{"num_hidden_layers": 8, "hidden_size": 768, "num_attention_heads": 12, "num_key_value_heads": 12, "head_dim": 64, "intermediate_size": 2048, "vocab_size": 32000, "hidden_act": "swiglu", "norm": "rmsnorm", "norm_place": "out", "norm_eps": 1e-05, "positions": "rope", "rope_theta": 10000.0, "rope_fraction": 1.0, "qk_norm": true, "attn_scale": 0.125, "bias": "none", "tie_word_embeddings": false, "parallel_block": false, "init": "normal", "init_std_qkv": 0.0266, "init_std_o": 0.00665, "init_std_up": 0.0266, "init_std_down": 0.00407, "optimizer": "muon_variant", "learning_rate": 0.0127, "beta1": 0.93, "weight_decay": 0.034, "lr_head": 0.0057, "warmup_steps": 0, "schedule": "cos", "final_lr_fraction": 0.0, "batch_tokens": [131072, 262144, 524288, 1048576], "max_seq_len": 2048, "doc_mask": true, "train_tokens": 1180000000, "max_steps": 3418, "dataset": "wikipedia_en"}
Each number is 500 + 40 x the weight over its row's rms, rounded and kept within 0 to 999. Layers, rows and columns count from 0. Numbers have three digits each. The size before them is the row's rms in percent of the matrix's.

# layer 5 MLP down (transposed), 2048x768, rms 0.0423, rows 1509-1580, columns 448-511
097:462442487523534453575519513577509526529566488475554469518506495531422529577447500507542434517492473456495558503553603536446497505499464469463540522503484464506538555510530526533465560523451546
100:471550502561435556443471524506532489459436501484492507494442444469468579453515513471431529509521463513462514507497499443494446466506468437486552488508460507524605484538508552489499539504441537
099:467451465485533478551487525478426450530557518486456609509496492458488516464524500457444472506487563452544527501400530493540605491540496489525509580534459504525548485523480556475465484400451467
104:471454547422468527538509493541481474473482525507465500490489412443512488444489492517519500492445507498511507491450523532531528537458462494462497458426502549475491546520570469496494518503466419
098:575522555460524527555519460472542468495533497519509587488567507535498494500419496501519492547500552466506548458479418502509468502483588619555488530480504514517505555479497529535461507472562543
100:509493502530469454529503443475529544511466454529493543406476537585487430562488454507497549408569480464543465448501510467439467494484515516531544486472535483529449519485553574454457425556467487
094:488502458500520501581544488485460576474479466472464515461519422478531550528513511421519502449474441473431500457528524367498472536524464557432601534540436493409475489475480481529475484473498505
105:456504486531512497545529605530487483493499459529448494497550478448508528498447499505467524599508481512498536425544473522426564491519465489443537544500474534491535531563551513524502442450505529
100:528556480406506451491525480463476510553525466441472448472504563537490553492533499463498556463557522505552467571454548408587476500521447478512485541506500551510502496479504500535553570556453534
101:521432538501512555479522541480549554524437446420525460472490496507457478544560505519579570507531508549484534434509463445520498482455446512437548504601517527499501552494467506509472556441445481
101:517505448492482535576479486526465526519494462495521456570482522510495531541520545504544508491478552480459585506470589458540475481495528512492550470475603488471482503497443527526411503553453513
099:519504556494537502484494477550548536516563477448466538439500485549486530517472498500508483503603473551535522524443514525527513505509482464536490544497485502461520443584496509496484475572478569
104:569451546498541496531486503476498453474545397444522512529526547490518539510524462491497484470528464409473518522566463458526569494515535496494526517488492458450515522511447516464492460454504513
099:523528498504513440537473470544470526504586493563490577496535419587582527568471472541470482446431559480463472476488469470509479437480556475458467435482457538552469538502483445501501550461573502
106:501506436463460520476525502491515527424513427449469541516546523489505527485617466439533507493493484438522509423509427512511518528532493424513484467502536503514512504470510446544489490500538466
115:543534433518495434532398553513458464535515542510539528477437462510453485491488537596498494501575481515406476503520439468462513427502469540480495461561429450453512443528492465466498471467460502
092:470461491506493523563441489445504446527516451489487490497542577438477488456419470479554475483530483550430499567511560506465510507482460516391429478446508444516482489453534518455448461504490538
103:491595503487489464499492474512539546514450493545476527549458547478498495509440549418509498523498490489485508482548548529438455530485440456469542501489508479491501489433591501477523531463390498
104:477449433470607488427497484511522544556415458509528492540419512528493508477481452492443466495522436512535449468487478556518505477498503507501525501542505424500515436417550514510461467479563469
102:448438460524530510475466535469464550477442489430500563495470601490507479405428464491543432484445561567474463545461541472453553520487545468458563487504495489466433551526540543539593509523564534
094:436466408460495506481447473591484508444441537444524460505413443497558619405534494551520492557538479454494490546444549395480479495491503533524473441451515495553469506584441502529480477538466500
096:535448556515445504452580528500497518526470486486504560538485477495539512529480513509549539419474527462495576491532532553506519548502524503494539458539512549439529535538532553446462533514538474
095:578480505562521454428491542506485505521465522437490491507535585498450469448484566498499463434570568509439469448547476567509472452480518536477460535458513479578506514482422512485511433529531535
100:556482544508533435551556477468503531579563461479468470475485451510476491553468460403565507550554519505447524512482522551474522514533540477539534479545453517471476485454563558531494536515552464
108:493513478511527471478541481491501588496450548450504494569515504479522476471435489526522475559562485495536455508542578431521503500493550488451447427467501561578500474514571522490478516424534492
105:463524453490457500481458527461523538515471572484555463536429478511462597466462472486469510486460473525504514457520503516498590442464528478545505549471489479533491518500573532483482503461524475
092:538526472426484461466449482479497501503394599483465477476463489497457494461522513526499533525515525480600533499501450532517489520551470493475562479503474508467506546484574441523503460509504470
099:530538458511525476545516507566511510545494465541501462514478431535474546533462507482505552494474483492516547382582520540472588484507470443521460514445507413468567499534516507554492475529486560
091:513532485470501546507527493446448577439562478478527524442550489505477450503499509505493485457483493500471482468522510490540523479515508452464455525571453495497427601498496487528585471479542497
089:508535492509478484566470431437508425542513510490527483496465490476591569464517524450488523442518540520493482488472451565538510530527551568498482510478546506502486501439487482472495502468499480
101:575496558525433472452445461498536522486568558495502502474478482541585493477527505526497444471518466411467497492511477437571523469470501426508514499549434529465506532582501400517469468446460499
102:509533491529576502495504550499481574448481528471497535502535485492440464495493518480550360452527435500567509479523459485491522436519554426519512531551499498483467480487466479467448515472521474
099:493433477485465459480499496594477572512485502516534510489509459542490484478510483479494510536502500517499473532514566532446493528492512558511490573482520410361570540469525487534572445390579539
100:500480371476471511506448517530538516552540509502465498547514460554526546500541535449527403526506521457538535515515426438441519563533531495478498543511536482511537531536543518552461439485482512
099:492485554462525507423500426487584536529461469499494516471396551496514487560504462546456483491563557546440438506452508505477546484506477511482471419461579533489512496507488487579470522472426467
100:553467519483491501453468505512540477452527564515435464477560479555515507553414565459528498533433544473549555412517518500434481528506482448543522492541454503435488459530500537455546498477432494
100:526410532483511492546465469455560503524432556495523467542505466459520499520472436533524464576459443486546572489470483446503477498509448502565554469433469464498519511460505500456439508560433507
099:462570490478464439531563495598573478506511512477520465535491481517512512509430454428499545437538453500545449495458520476551469497515496542508482525542497473542447459501507456558398466435493548
106:493447462480395472489447508539483552500495508442472497483453462553504584465535516487470518447456463494492484512470505551440497517475492580552538526551446510505431451473477526448506521519505478
095:506539526425514474498470534472555452455486431473512505547430489452475501527449526515501486534494477551487520545444467526488505488506469521450592459509563492534473514502435505446497484439429513
095:486502537530513475458450559475488511467544467536492433497509520439546444498528516522578517495471512548533512578512527510440460584512478537491545473522471452465491535483516510517503508442533567
104:442463508555560476555574534526434506505502560483541415535469486559532558537519503584530537565474522504474519495534502539506506523468511469530504472424509551456576415511465491468500475486446540
104:492518491499504604558454478448461556549429459546576548553466555480490419509527512477591520414535513448509580543497470484553513453517546509502551530478443477543467519554503467579609476519534486
100:573489535432469418480492438451515530480484490529425452473498495496614504525431508523502489505443497557487497499509541542452495550523475481512505538478459530520451569496521471514398497531483502
100:510465463458508509487474474511536514538539508503518520471511415508492539528477527531475511491519520499522496491467578503503525493475554487485485532482465500505433536514555454497542529549534465
100:482501498542529485514464593552550480502451462537465481518500461473498556549507522516472452499569566499565467452507522528453501522518467528527521485454411521476469490488506521459513550457457522
106:520472528454486472413521539530506485490478449523537519488486460566590460450468560546487472560517599479520585496476490487588450481435437454547542480528460510478482537536506477452485550466525560
097:440487456533531522486502588447478401535504467463492461462467451469464503382438524543507425546549492547502548422494486479492440439481511474563506516515536532469520536528528517466599495556514477
112:495463479515496503528574543475537482552479548489425564536551447480514454509485465542479467488517477419440507547461566456520480469525513509506567572536482569528513516487497499519485528485537492
101:596515456489478447477515502434501518472440473534501488540523562528519453531485479457529517526491488476486472512513433491562430543418499532421494519532469511465452513461496534447462438472456451
097:485512500536492474520577560481539492484572456559464408463457501444451474567456505496532530451460496452542580526520483554459499564488528522502538457440458456559518494517548505485525542440525505
102:587506549554491544459416427534503525522517466500504552494539482475395477428433479448499493513468585425472508514545550537469476472500470572519549593529540511494549482511501566491504555458484538
097:453459479384496517491500508417529491491514518467522584491521485538501513604482543482539541474474514532531485489500560519429497473462455482544489490528520480525510478428545463520589533529513487
092:451483551468524457532495531486526493540473515485589508456513423487482462495504515494499532491529524469494496492356460520537546517534603530491482556519443585576500549503488484495437527448505374
095:519577510533460452457485541590461499534532585507484514497430498453542425577529523505568520515421489505560518448467530457500480523528548527488493447514525519497453481525482497467488548470564492
104:557482502551491466487464509432538580474488435484491553492530528504528497481496456487486474503515441513470404537527560487407564491484463537484524438492540507468503485522511482423493480491476537
101:531449504493534484509516519462525510527393447449526497489491569539509409547487522445488446485533490543509481468500480525386472486454559477533518525456520489547560521493578521463521475510528542
095:459501516478526503519561461437528515526572523410531545469503450446499535500430387468545480431439424484500468518469490518401524459486487555514511448418524490495529519536448517503518466518540481
099:450515576504574405479483593432573453518552581454483500479519459537543435505542542495461439575525569440468414508484519497490553535436522525532486539514503530615533429504466547485468431454478520
100:474509456503543599473531449503509518545538567541514508482467434506434492440519496510493506511497571491561552489406521476453420500424535479510539468437465448522591488494486491523456473519480491
111:506507520443469508501530521480482477535510477439555490527458512399506406503457492497427567462454476547399564473494486481542496457530573489446485507503463502522555478590552489589645507479497554
101:433549502498466517517403507509501481536491489499501513440514520502480516507496452474503535504513463532499479397465477552553512564507566452550451478530563461490510512503477484523506440478510527
097:523534560477468457494513539565439452505592455487448445472519510492425496478571529474639522545514506499517504457475485485522439552533512496480474497552564555544463524473566479493515512465521503
095:433495488561474540473525543480492472504516441492494473582485573471536494476484493535521477481619486497550531469466474539438444497498468523486491499457566522428475482486465514401469519547571560
100:475518465544501475548480455431542451475483401468507410470529499443540592473529461454499445506513494553467510556541466548599498535492424493516400557494450488533494454461493442595506518518437505
096:490547561567452435572513486555507388517497519446453490432523478504497464463544540500567466537531514483542533497566553543509493499456462447540471507431517526479499514423565446467480472438495469
100:542470478512507502502514487548460501515477496501438485535511446566576486480502540533502556466372503454452548558546448469443463458508468573472433435499561515563496510474496510426456491646509500
103:587592522548485492480573502487556516535491495622529447544531536502481492530474427478456407555563431520437531483497535528491501463562493519515497476483583624500537429504525477504476491476540510
089:515448546522456545502560524494452464500479528492484505525538508480572561505531493503499503486481591481508470520440516505548489455533526503459489463479517499508510537491457576474470497485502464
110:537473508463491475422446454505498543405535500517466531449501512550476500486577495501550496498518460438534495463505486505480455510567575525570440478533512472562495461506528454526532504547436551
101:477485528527470496565480483497558456513531522477584511551494477486524537455517536435471452547504464431488513471540473487489492448495473470487549557501508534510494522511449471543542468501515570
088:490532522468527513474531487502522485470506474510502540464570487501541510598484518463519531509528483470515455451714490542504440511557503539504507482517505403541476569510516529502445421503569502
# layer 5 MLP gate, 2048x768, rms 0.0704, rows 1510-1580, columns 448-511
103:447474584480483483508548449504461513574522532524474429545499501473524573460502503477493503500397555531480512459476517448525512488508494518538529509475413514460438605507486434525546453471484471
095:449542545567449520577424532498495522541497474465548510451520512459448549494557465446486487492506571537508500480574489494484558462539452476482460525530536454534541514494514576515493548502563458
098:554486470490552479452536475529468522515597461534523509472481526529431474475494504446547489532532495519563557537485495511566517491449506484550504522479509520515506437564470529557518418510482456
097:462395462479503510555534514489480427554474470491495485538495493506483580412510452543435565486490514463570549550452531505493506514554426535508545482528531523540486485519445529550512435512507460
098:505515483474489465482559478483498493564435433500590477566483578485522544462538499496519536419528449537419503512474553490448556492497506558515516454558542566491478505540505448559559549501521428
095:437495521512529546493450476465531473511502522464500497532544508460572496536543496520513506484482442543525588519442504418555486451508548483527502470542479490471483443473548562447519534496418520
101:548464519516547518435518480515479550534451562469444490452450452519586521458532443500544492471538484506444451493479522497531459508486486492471423514546522524511569539519514531462520548479523533
097:556571568527500487423460542495489511594524518534482467502534537496470468558461460495492445459546463539581492510503540485531475473497538534504536436536478508506420506521505526440440541503543530
098:472504523513510512501471523534442484529578531495550493484487480452392490473508429532506513457465548640546466448490454612532539479536515477527595492517442508485539490528568523504447505485469520
098:468497426485529507533500441570411487495540491505494514438494530547531496504449478493497499484516441535589548507564493426510577441481474534540502475490499531435552535491546478459506541474447548
099:502480496553549461543468491489554478505466549517524475571513497455445507528536470455462528552436517495496470533520433485495407494458586563526508573515429528527459526546551529530485473535487426
104:498527499410478519551416532433487505500501504487496506498524463499442458513569526464596529466516554520563509496544548483492490511543445465534546484505517560483487514485474462466489539530501436
096:461474545511481459513529423512512475497476449518478523515481509434467515526542465468445490413553441568491503594471603510530573491463449529476406426488562552449554464475398506478461492467506481
103:461435568443466460513578503509534482527481483487534465533512528486523556410550521557479461393502485530407495478467437478545560463497513425463506503496521423428503496440533534517596526509492424
116:482461589523527512514571450476486520519485494549471507489490507426504534517458536433471503517485445533469556631447571463447495494515490526513509515482511543546493504482501472587429505515499476
093:576499440490498428496529489458433559522554531467526554543531504431484487455494431521487437489493531567481491536503516541463487537539498544495410523521499509500534463452458492478472446435471485
102:517470448439458498473518452481410586474565584435530468494508401586488461531442488545532486537504545520526541550480477510484459453473510506570562595513493537572509516577635493557514525565498534
101:523501478512550507448425479481508457457543511454507457553469529492476552470558524491474480467480557422515438453563363464519516486438502475461481542510509415510506570522520450493549427565460522
095:474544485492464524476525439468539504544491496478511509520470486430466514436476499536507505443463489554525484440523454468403426544461531421530490500466547509491497573472591483474566429455541413
093:338534509564545429423503502508504492426506433600504460569504462495548421428545475456483433484477472589455454464508583519517459525507523495565523438596464517471489529557537524543488485485502487
097:487456490531426485578491529497511479397493527464541500453453530515570435445442492495513496438410490506489453434567409483451445440474456511432511503487514477548463428502565481414565421573492516
103:512527512453465521447484538479491449498509562467402502554546440583470499556528433477441536542480494470471501488563482479597492439491492466524467610513486441501535513535479580596460427515594477
096:454512494468434555454490536547447489434514543503605478503427515489510458508512584620435519472516510517514489482503514513449490456474525481482405545482541549563489566491483498481516416523480530
109:449543502556545459497543550533471471525525486494550500484474469497440428482477494511497546497476547539545512465506498549537503513494447461485458521506530520544546563566484562470483528525490477
104:490440510515430530484412482386477531513493498515489580524513485509526491509541460453516471449431523516543439513546532520574578537460506491531445480583507504541488525569531541504523554446511557
097:529498532440464458478518509533476496394485431458511464504477497481509515530501464490542510537576492516470536479542484516593447534508468440567491463521475525553485466546514469563525554512534528
104:471418528481489494566444560486554473457507400519554506490500496506607462514577517538506529469557533474469518490496510573460556468442525446555466517480523492469480470570515502461582556492531517
095:512390500502480564486468448484416469493479454483535532536563506486426528504504484478558577518428481501538426496512489482562467499483460482442478535451524503532490560458543517495495462517477477
099:445522486543511497526477489463556428541514471500552510503474483441507513503481440540403485559428465479509442533517477521517535442504458550496497442517476457491432511505497497554543514510491466
099:543419494557485448466556473512463528561485517520466488525519595557595531472514442467456508496456486452546524470443492658516545510485438464518509442537470490458540508513516535445500501483564538
098:503502498505620548477502399528532384481515538491565492536492472473477524474471482502476547504521528445529496474513455486515434473471553470432515480450530524475478523489491464474571518452550445
097:485564504497613521482508494477536462448475476501507537485481396517485485518528405468441523492500491548463463542528448540518460537490591466491540430441540505516490469518508505537534600555466506
101:578546519478481468491439426496475457488470464502548551525524569507429496496531502521499527515513490496510536557520476478480459569469456461457510514526447511464532489475467469474502548535522569
098:504552518499502436511542525573520479482416486487500479517506473446488491482497517507454525525467519576596514513497516548487492493513443507472516458446442547530451552514516446456449534515515534
097:442473461529500574473505433479456453513506491450517563518435550499522512511511571482442490468524471577531511423471472414519511533515545512499475557533414491514515401458515527496503491555491616
098:550464559494524549548450385512409490497486431536543471563554446468530486513399500533520495543571543564422515542520567445561481530560451550521550480477489532499528546479494419503443471535477488
093:442594520526469503573462523559486495484490543494535505478444529466438515559484484513523466520486451505499479539500469509419483563564514444512452542475505537483443513525498493532458542480475453
104:524572497484423500416471438512476513538496540530462498447492405484488565513504511527497474446553491433451508477500477481503529415546489546573530493501402475508522530408490531530484528518542527
090:514508476472458460558452495558457512522537465480466552481560520522480461498502471509516490500566524481559455466523460466550486470454485513474490554515491450514542479490521522492491525493539442
102:473479486594460509536492511500532438534508481548526416434546527563534501487462501503474557463520551494440473515493488529508496449531569548502461555585438528491435515441520495499533460506518474
099:529487525523503497455529477452489555515456520557494443451514509494500531563359496464529492495479500574467549474499443533542480494453498512451575468470507479449593520461507419508496503517528533
098:537506482501453466478540442494470498519484487546518512508554450505528613510432459575494476499559479511446512529497446423458463511541505500496485553578483493497513448437498446437488489462484491
098:490527521541538575512541546558455561419535505479484530488499498484459472485487560496488507531485529527492575513488532554509517470489464575527552528608518513435537506515580441471570446578492521
104:548471476475514474483470490549513486581508533445469548417559527494491498517515511512522529546505485477483478419533512531504543466434553472502511479551531466540486509541468475483519451519576509
102:518504452404469493576503513518570480531492511427465439534438534395588549488477504519502460483487515524570461486476473481572525497538453520558516470468526551518544471480515442470551448464501482
100:452507421496512499531521499468535512532500513522547573520428528486482567491562550573495508605482483528477548510488537510494465503561541517557622568430526529429476465468500476422516562539552470
099:479443547546484468488493518500516480529468410512477441473476481529493507454517594419489527501515515547494546462473536501456514582469528493541483520559462497543457498471488516489478550479477464
112:468480516578423543454461451444496478531473524468481516507533480495512443465438478567494514501493445430481497491487481520575505474511512522462524496476566498551539491467524551465549510473446479
105:530558504443454525568485545542458470509546510511529552555543522432430464552503603466568471452490541441610450501501530531464500491477532575482512533539456501560508452471503515493495504482464461
097:452492482513509466444499535516518468491517486473529545615466601472378499515516514498495500535511483522527541576594485535479455488550493549568471571446472476496503436468508498473460579507500484
101:522469438477442579534545449444517529523505532502488506517566511503487495496553480486515487587503527488420440480488548489469508502522558600495512446541559474561467497514503507526523473573488472
101:524557473471517484499576540520479546488529591465453533502496548515523535549427522471471468531554504450509474505489508433525552492481447563570475496470501491481485561447544479488541504518482505
102:365524533476530495479477509506448513546478535515528466544448491536495558469453503532546562491503537517516470526458484521481563477527549520571448516507512529505454522532492516569471531510506417
096:479507635536437465463508429414531499463539550555532520534535532456482495520496595496482588498512470541548473510500540522461447499550542505482502506523507518496471522514503505497528494500485511
102:477498417442429422482574534554516550478502465471518511437495444469506503502440460525506516564456479507434501511438513516506471579533507475519473512457534551481484548481472540552504507528483491
099:558478539518535520509506434481467420532548479470462531360454514464505457493484491561540478432445533515510483545447495510527527567507545504516436503477532554513426561467522536503498481454481483
093:439485513461492545478489433551492492477414541531519549506489468519444473560445544412479480435480534528492529502566450532466465506485476452535484486449481553510483516513502540458489508531530474
098:498514508457510553555458537578494456464534416528532445543523533531509476504552520532489553474538542403500584564494502401478442543460510553548582507476524420520516489586505478525508490504506469
105:547518499492454472523528578561454555497463479453537485562462590434535484566564411506524455516499467521432466467513481489525521401481638543484558490437529460548470507530486500549485496463523494
110:475456438541532440550493506471427508501544529551489481555511500562481479444410494445506477502523507538549461447492508544422474540516540487534526441486504542490500532428494517495477450498560428
105:492528467507553504496513479397483436504469400522516495481511451542455458481487472434466527439478525518532454546540587449482563519412439469447461464565506480506493523495489517573547512498517481
097:518488528531494508483612427517510522516452390440493531515452538449571540480411588480481579561482555449478525483494506505500442524431500538464504478536434570499481521557539470465507516566540565
093:507521588442513489511567495537529537460574559494533455568520534554492494533488494474486519469557467514446512513454628487477483487574490542504485501567528492467416432346583502484454489500464561
097:509453593375503503496508454474461456519582545463493486487437514489485509450476589515492556448537512530536508538540460540556530473435483512488497517544507450530456564485510510493457511578558437
096:479515441507558437482491598484557508435501493510528425582565541625528458510489465476494474450557558459569514479463489512530445460562522521524519550483470478490490506518519511512545549455482514
098:493501550505473555506508573460518499522502535486465526534513591479460457518543570484564530553523508497466512455557544487547455510417513494529489503483463471519477516475466495464463492473530487
102:492489493489549497482441557438475499514496530462469498430468444503560524520518491526476522525496470519561442419468532469481499565422474488536471558521488476511465456486524505458422548514511457
090:511504448456586570579461464528478502563517486461418497502508574508483501465522498465476454519486489474496484493434467535537517588532520589517484434560512453496478579545466525492521462478593414
096:499466394497474525427506519489535562502464571540467501500575525502448478419479535585493519473561512508532483422575521446539521515645458526434473470435461510429517448436519480510476503536527479
111:513567536523475496502527569435519546595557478545463523522569406448488406571535540505461507496530520513571507457484488457521516514480459503515433564489491532492555479509462452542469513509455480
100:499511473414463495435476586534457460509528452476491474508536488465425528495532462544538474535498453504448476547527450497496457508467521421516493446505473478526562446496518529476534489448524404
# layer 5 MLP up, 2048x768, rms 0.0749, rows 1510-1580, columns 448-511
103:525513465461546523604467498465513447477501432527439502474467528604498519529475592457501441472511440474529444501490524511481541485477510447494572516587420567546504493498548554458550510517488551
100:485461536451538548540511447517577532558446615550510481525484497560514429492494535471492549513490519525546449470537485433486434448473496525455511472431423530516445514487430545480555517540451491
101:512546461481510460481518558570436460487459486470534510509541591452478547443516503530490463537561453470499485587564432522493568510518427451526474574421512505547415482500495510501487509479471500
096:569524536502497456470519473510568530505485493515499477470528442525535477480493547506588493460500591474475509447531496502441476486564474416468471500517545484486499433428462399483454504450495580
098:474441471518483483444585577495455473477466426520459502516464560511522454500508520550574473445402444470489470465510457520478457509556510544514512563510527511561559488411551579527461498500500465
092:523474459497498477476488457507498567538476578542481465520473540414379474483499561494497492541448508450411537535476551529500409442422505498509430526472457516440431488487521469511546459521492542
103:416529522528426536468517466476560521540473538473588471535451519556518504407423519515459488503549479489524510523417540493536546520526468449505472493486481501526524469520496536498484490431524459
099:483537542423451498419514481528493496521444463481442441456549564508496531476506533507522489503524533479489541491455569487450543532493492490482536506464535529488543469489405490517506477570432549
097:505506514577469509437490482440452483491470462451431501511511493504509459459510515458527501510510539514438584435496577436447474557504460523492463502512531541513512536510511505460469468498422490
100:444500547493481523519529463496503519517476488524490425467587454505489492580489507576555506448521598452476517519530460474528502547540514475495455502519426530501507471526455545515500500460405542
098:535528443455535501442433442523480557459469468402445457478500469474484480463539454526497480509509582530495518476562544560532521473507428502522572500467463471585527475537506500510461449518486502
106:592424477525563478526490468579493544511505509487505543534505533513533568538465406550468535572535485540465623574426438483471479475470499557473459474559469496536512469536565520517519461435485535
098:524459437491464518448533544520447417497526549575479497466539518480510457458445485518476463539476467494455488410523554450551517503545537547498465476517480522490440546486457490512517481475452522
101:573498540544463494488508462551509539515443455536459494516449492570498494537537489490519555599464573497509412468550537544447469510478472534541501465516494554567455493507515499517469434464468538
117:524548558534499503492505563422541432511569479525541542560502559494507458550543519555442471459569586570573499456436502525523459505509480491528462431435491514535464492475515429429551470513544534
088:557443563549520405552480541458487492530545522524493536498461504515464491489448477529481553522467548534487462563494524536480459524510468486494473533518421509553485441479470460440506524494503527
100:495539454483487485501468580533488546475444457526506463511492426529504463476531517477568491475464511508466491534534532553536469507491483470485604449549511539495418530532531507518502510482487409
102:466515452462530482421418480450482511510473509522459454447533514526512483527480455527546476536506579528526483456461477438463524483438465537554443517481444425502550578465522427460469510514470563
095:470508519540487539472468474498556512566505524571533488483477518443426437537468453541530502496470568471484487459555457483448420575542488493567451473479508537494508463525525439491551461488495425
094:434435443558532471469485462486476511449524509564506467522530482504508491514439489471527441491471471536509464530547531515508491527536569450539536461536438494432516460560530504498526421514526423
099:573575507506513527501515469375526500558463399505500495467508406468462502537520488483453498506477528544494485526434520495513487463488537473445474514501483509425490552480530480518435513558448556
097:532490535530502508518483566461496500564487519489529497462509499503546508475505497522440439448494451488492484577524521572530437542527488521421518487456477485484527506499415456511508484500451521
097:467469576592513611476495516487467544457510562491567472566448461501464530434492548556471474511439500524537505484526496493554500528451497480475478496507524491407580470437500506460481464536470487
115:621509509521456481461513446542544459417479506456475498534537545481567541513552502538428474490552427463510511545436570523451489470476569516490548488532572440475479508496498437520501498504466508
105:562490494457471521449514487530491473519539497490591521535498533481500507534559504495445526519495452495589415526580489394489484481474501555515509471553523560514463461483512571565541534536481462
101:488503489552502570510457474501464539582513501510467471521475497514464575553564510510480523502491551497546539538475487447546492417460482505511590445444415492510519381469495466501497476538467502
103:469413553551544531517539495468449504550546492486536521604528505535525537484501550462511508460504513493558473566493531573480536503487508420544471447505491480505534555434510483512521527527493484
094:521505446536541511595473491559504579518478486433505454577462563430539463501486524531418470464477557456507557461544501564446494536539537553562537511482556496553530410539534597475525478532517548
098:458479453484562585440486542433573487497449477479485549469500486495531507497509433435407503480512553512524484493500464510478497447447578542563431543544502521467496487474552475586545499506514447
099:465439595518449516552442513563450459493578458475526480507425501461522522476484439517502588518529512464551538528444452466468541460443530517487484471524516507526475491576433553531532521546453508
096:544560456536565528482531474450516471557474434495483545512488512511535471525609493593549439471487578505503474517484514467535508450469522571491482435567529496411457490538541492517501489445528464
099:483452432466536440496504516529463482454484476509504573507654526534526504512507524530517599523555534521476460470486526437441473526440506466488535516520550464519502480504533459514444448491552454
097:482494533542495474483449500504549424592524527495513523504445496522565497529444496432550524506503496485501500512518427552531472480524446449553531487512484460520526499509493508489478505553495457
097:496510500480519590438532440431490487485520493513488506465422566535480488513412566540527472503497527516513483508477453482503494576471546473440493574492496485480487504490523464470497465509534435
097:492521497509519570494496491463499515575495576481499553554469537435488524482524531492529498504493442537519530434468515445537530482519505549413539574517462466502496378589485552532571451540581461
099:390425499504509480532484497453506456531435517477564467450439485539605513449439521469483516442467492569545504569484537478467469597430561526566474531538492528489540483422514451513531486454530520
095:479554594485509525462476479524478563529502452473512470454521495570512432593450526585491494483463513527517482544553478477453487585495485497579536535471491500513477497548468419472470421507432539
107:559414505501536513522566491524460507470541436510470489433527463580430508587491468505475521493449525469558503550491498572566572496559439600525415468462463504484535500485454608458473518588517490
088:489480450445443482498459476494502552518505578475488472537488487487469559468533566511487509442513416555447444501511511527543475489477458466479544482545486489503483474579377503477482517452481543
104:449493463563543506550508526482544466528460476552471556458510519499519509538541551464444535449528494482499504487495481435463448459470567536502458513443608536396456522489514461551489505474478454
094:497587508524541521479436458514513501544485441467566535545495500514536512493534447528469538527526523462478460377402557489578459475494472459505477496510526534577501550502459477439481511522446473
099:475539553486493470519426511449521586488469569475497435531526539490552425459468516507574493526526463559503501523467533489460571497492464520481527528543523516520407485457488483537566528540492516
097:450491456490527436531530508469421466534544520486509445511551557554577525439475527458438475531498526566447470506498500485458523458471513498459518524503510448561563533478461522496426478487483452
104:492450538522469470496568520551517465542551478529514523484395544482519518504537489508572530486549453531478450565516521397451512441488580549529499483514463562471514462455481469454474490498514495
101:512418507502546535506445494499553456459505523403441463541601568539526558432478539466552468483545537531455551458544452442608523513485444521474506478499466482584493465468541553475544495495504509
114:528545451459541510560428488419542484478437564502584565499448464429504512462574492553486468573521486489486481475497450482519526504425559511507509495451496500437537510502485433428481496564530456
097:462442562489434452540443533570507573553512477507512458481478515486482497615374497521546515501518454518546513500538432506499478580443531459520478437473478466544400565547559531567483446525413464
116:466496449479478505424454457492489516474449550455502502542525500541461405514509447542480527544498457438539416497509487481524424450550531473515560406537491481526539480455578469449524502509503525
104:475490494512456501462464582553445548489500416494476576522512532471513508516462564535597454524452483481535507491507484543512443451469482511481540483562487491534580558447530517419487539526485505
095:494553454500458473547489509523483508514450446486539445452453534464451474481509483486374506476503492465521453560497518536472469550388510532497512477422429480477558467520509441486508464459470465
104:550503522503577523501482492537528519487467488420468492551553508486490427500471495541576492449472518536496488462476491510484506427444578516480474505472486489526584469505592458496511496470431503
097:430464527490539467446475523432517467479491461503522472503468468565439490443421525536459425527548478489526546518497500471446518497473518459470512561575468552551547547552483585557436485594458540
108:441547542538501513527532524485492537478486509475494496574481504500511517518507504565496493474421506485552587592414501511547568545488479533486479515552528488499493448531472540583470604505499410
096:452477536509522501452502572443513483506580458512500481495521508471532491552490482509560504542535366526551415463538521481522570471484463506523438488582485458528540532562500484506473436534578518
102:502572494501530523509425511496499465496530458459448510511488486458428472539532435466515483519545517430532472527507441581548505527474437572549490550622479567491515471493564494515557512445555456
096:518516481501477489512481516520538480597454470454477502495514536392478497483461411449520445519487544479573479492493534515517419538476605474495553496456516507480517487500458463547518493495567478
092:534516483518456459522550535454515567455574460486528510548534499405519477511500496411555466500552478582512449532459509530474476527486455525441412507476492486505575475464549503480472441506553452
102:497549527577471493475410470531555497494585589553486508480479539478476501493562543507439505468532473425506385510460419526541519526519571480498503483461482475485457433450503500533517511484460504
102:502544422563465480492517500487464483521485591544475515511555537457521500547494529551432535555438515502577483508504593524546525443445464571514518501487558444468566526492488517450504457543552592
111:501529478438426526501568558431535442519505491483498448481491526484546480507505455561538584528506463554471506510557406479505567506586463514456529538557505474561533462485559502607463576504515550
100:454542538514500573505515508524478490442523540559489560516527511443497511525460428576456506478436490494545501428480481450459569492513550484491558473400537522537515531493473482538552530482502490
099:486490464469516471495448445499506518509481478466496513526489489556484505525488573446499526483466525510489510509497511522537465421490536444484550538520472488506505491432553503512478488491515508
094:470469538468519532546514441485551485523544499526448461512467469503478561521470475535476501510458467514429572467438508475480490452519528500479510489408522492448512498486493494545505456536463487
098:478425476504505618496556506516466459532570467504571440566589460537477451514491446473570516458480520548473545437503477541510509429495514467510466605480514521539461449536510516451539492522418472
094:523449526497405531505460441482493501471496505470530550484373505448470528489436492494541499503431452553463470513445517510523496414481493447534580453485452508489501503516464452517506495510536498
093:510495475511502527515562500585520564474478457527506452495531473519452502474441530593484533468413476496525531401529476568531509488466527489462502548467534544483536466423493513468520509470537577
097:551514507527480463479527453512454447446509527475552571475561542540479473400512478483566516412471461552507437520547399525533444462456453447487486444520515464459491461508458496469483491568535522
093:477470457442478570509525484501487494564475462548495475577464443544550606568506563495476549540511524469477480482476456523462494468481560507515433517472609459515467510516546545539593547520514489
109:533487506463474480472544562498494483480477515470516494523517542464501490501434513571458530490530535599585474487540561484446505465503511516422533441414520503439479516459427533462486553577497451
112:492554536440480476458458475541497601477509496443488508475473514498471580453523492536602496540536561570503531514545533491497510526472489560557510487472454488574455480521478514543502497490513552
104:454567443493496490513504556514474472556489507528515513512548532449519528493532484507553465510519471530530514523509467550501491541437558411536527492472476513423579428475548546409558548491530518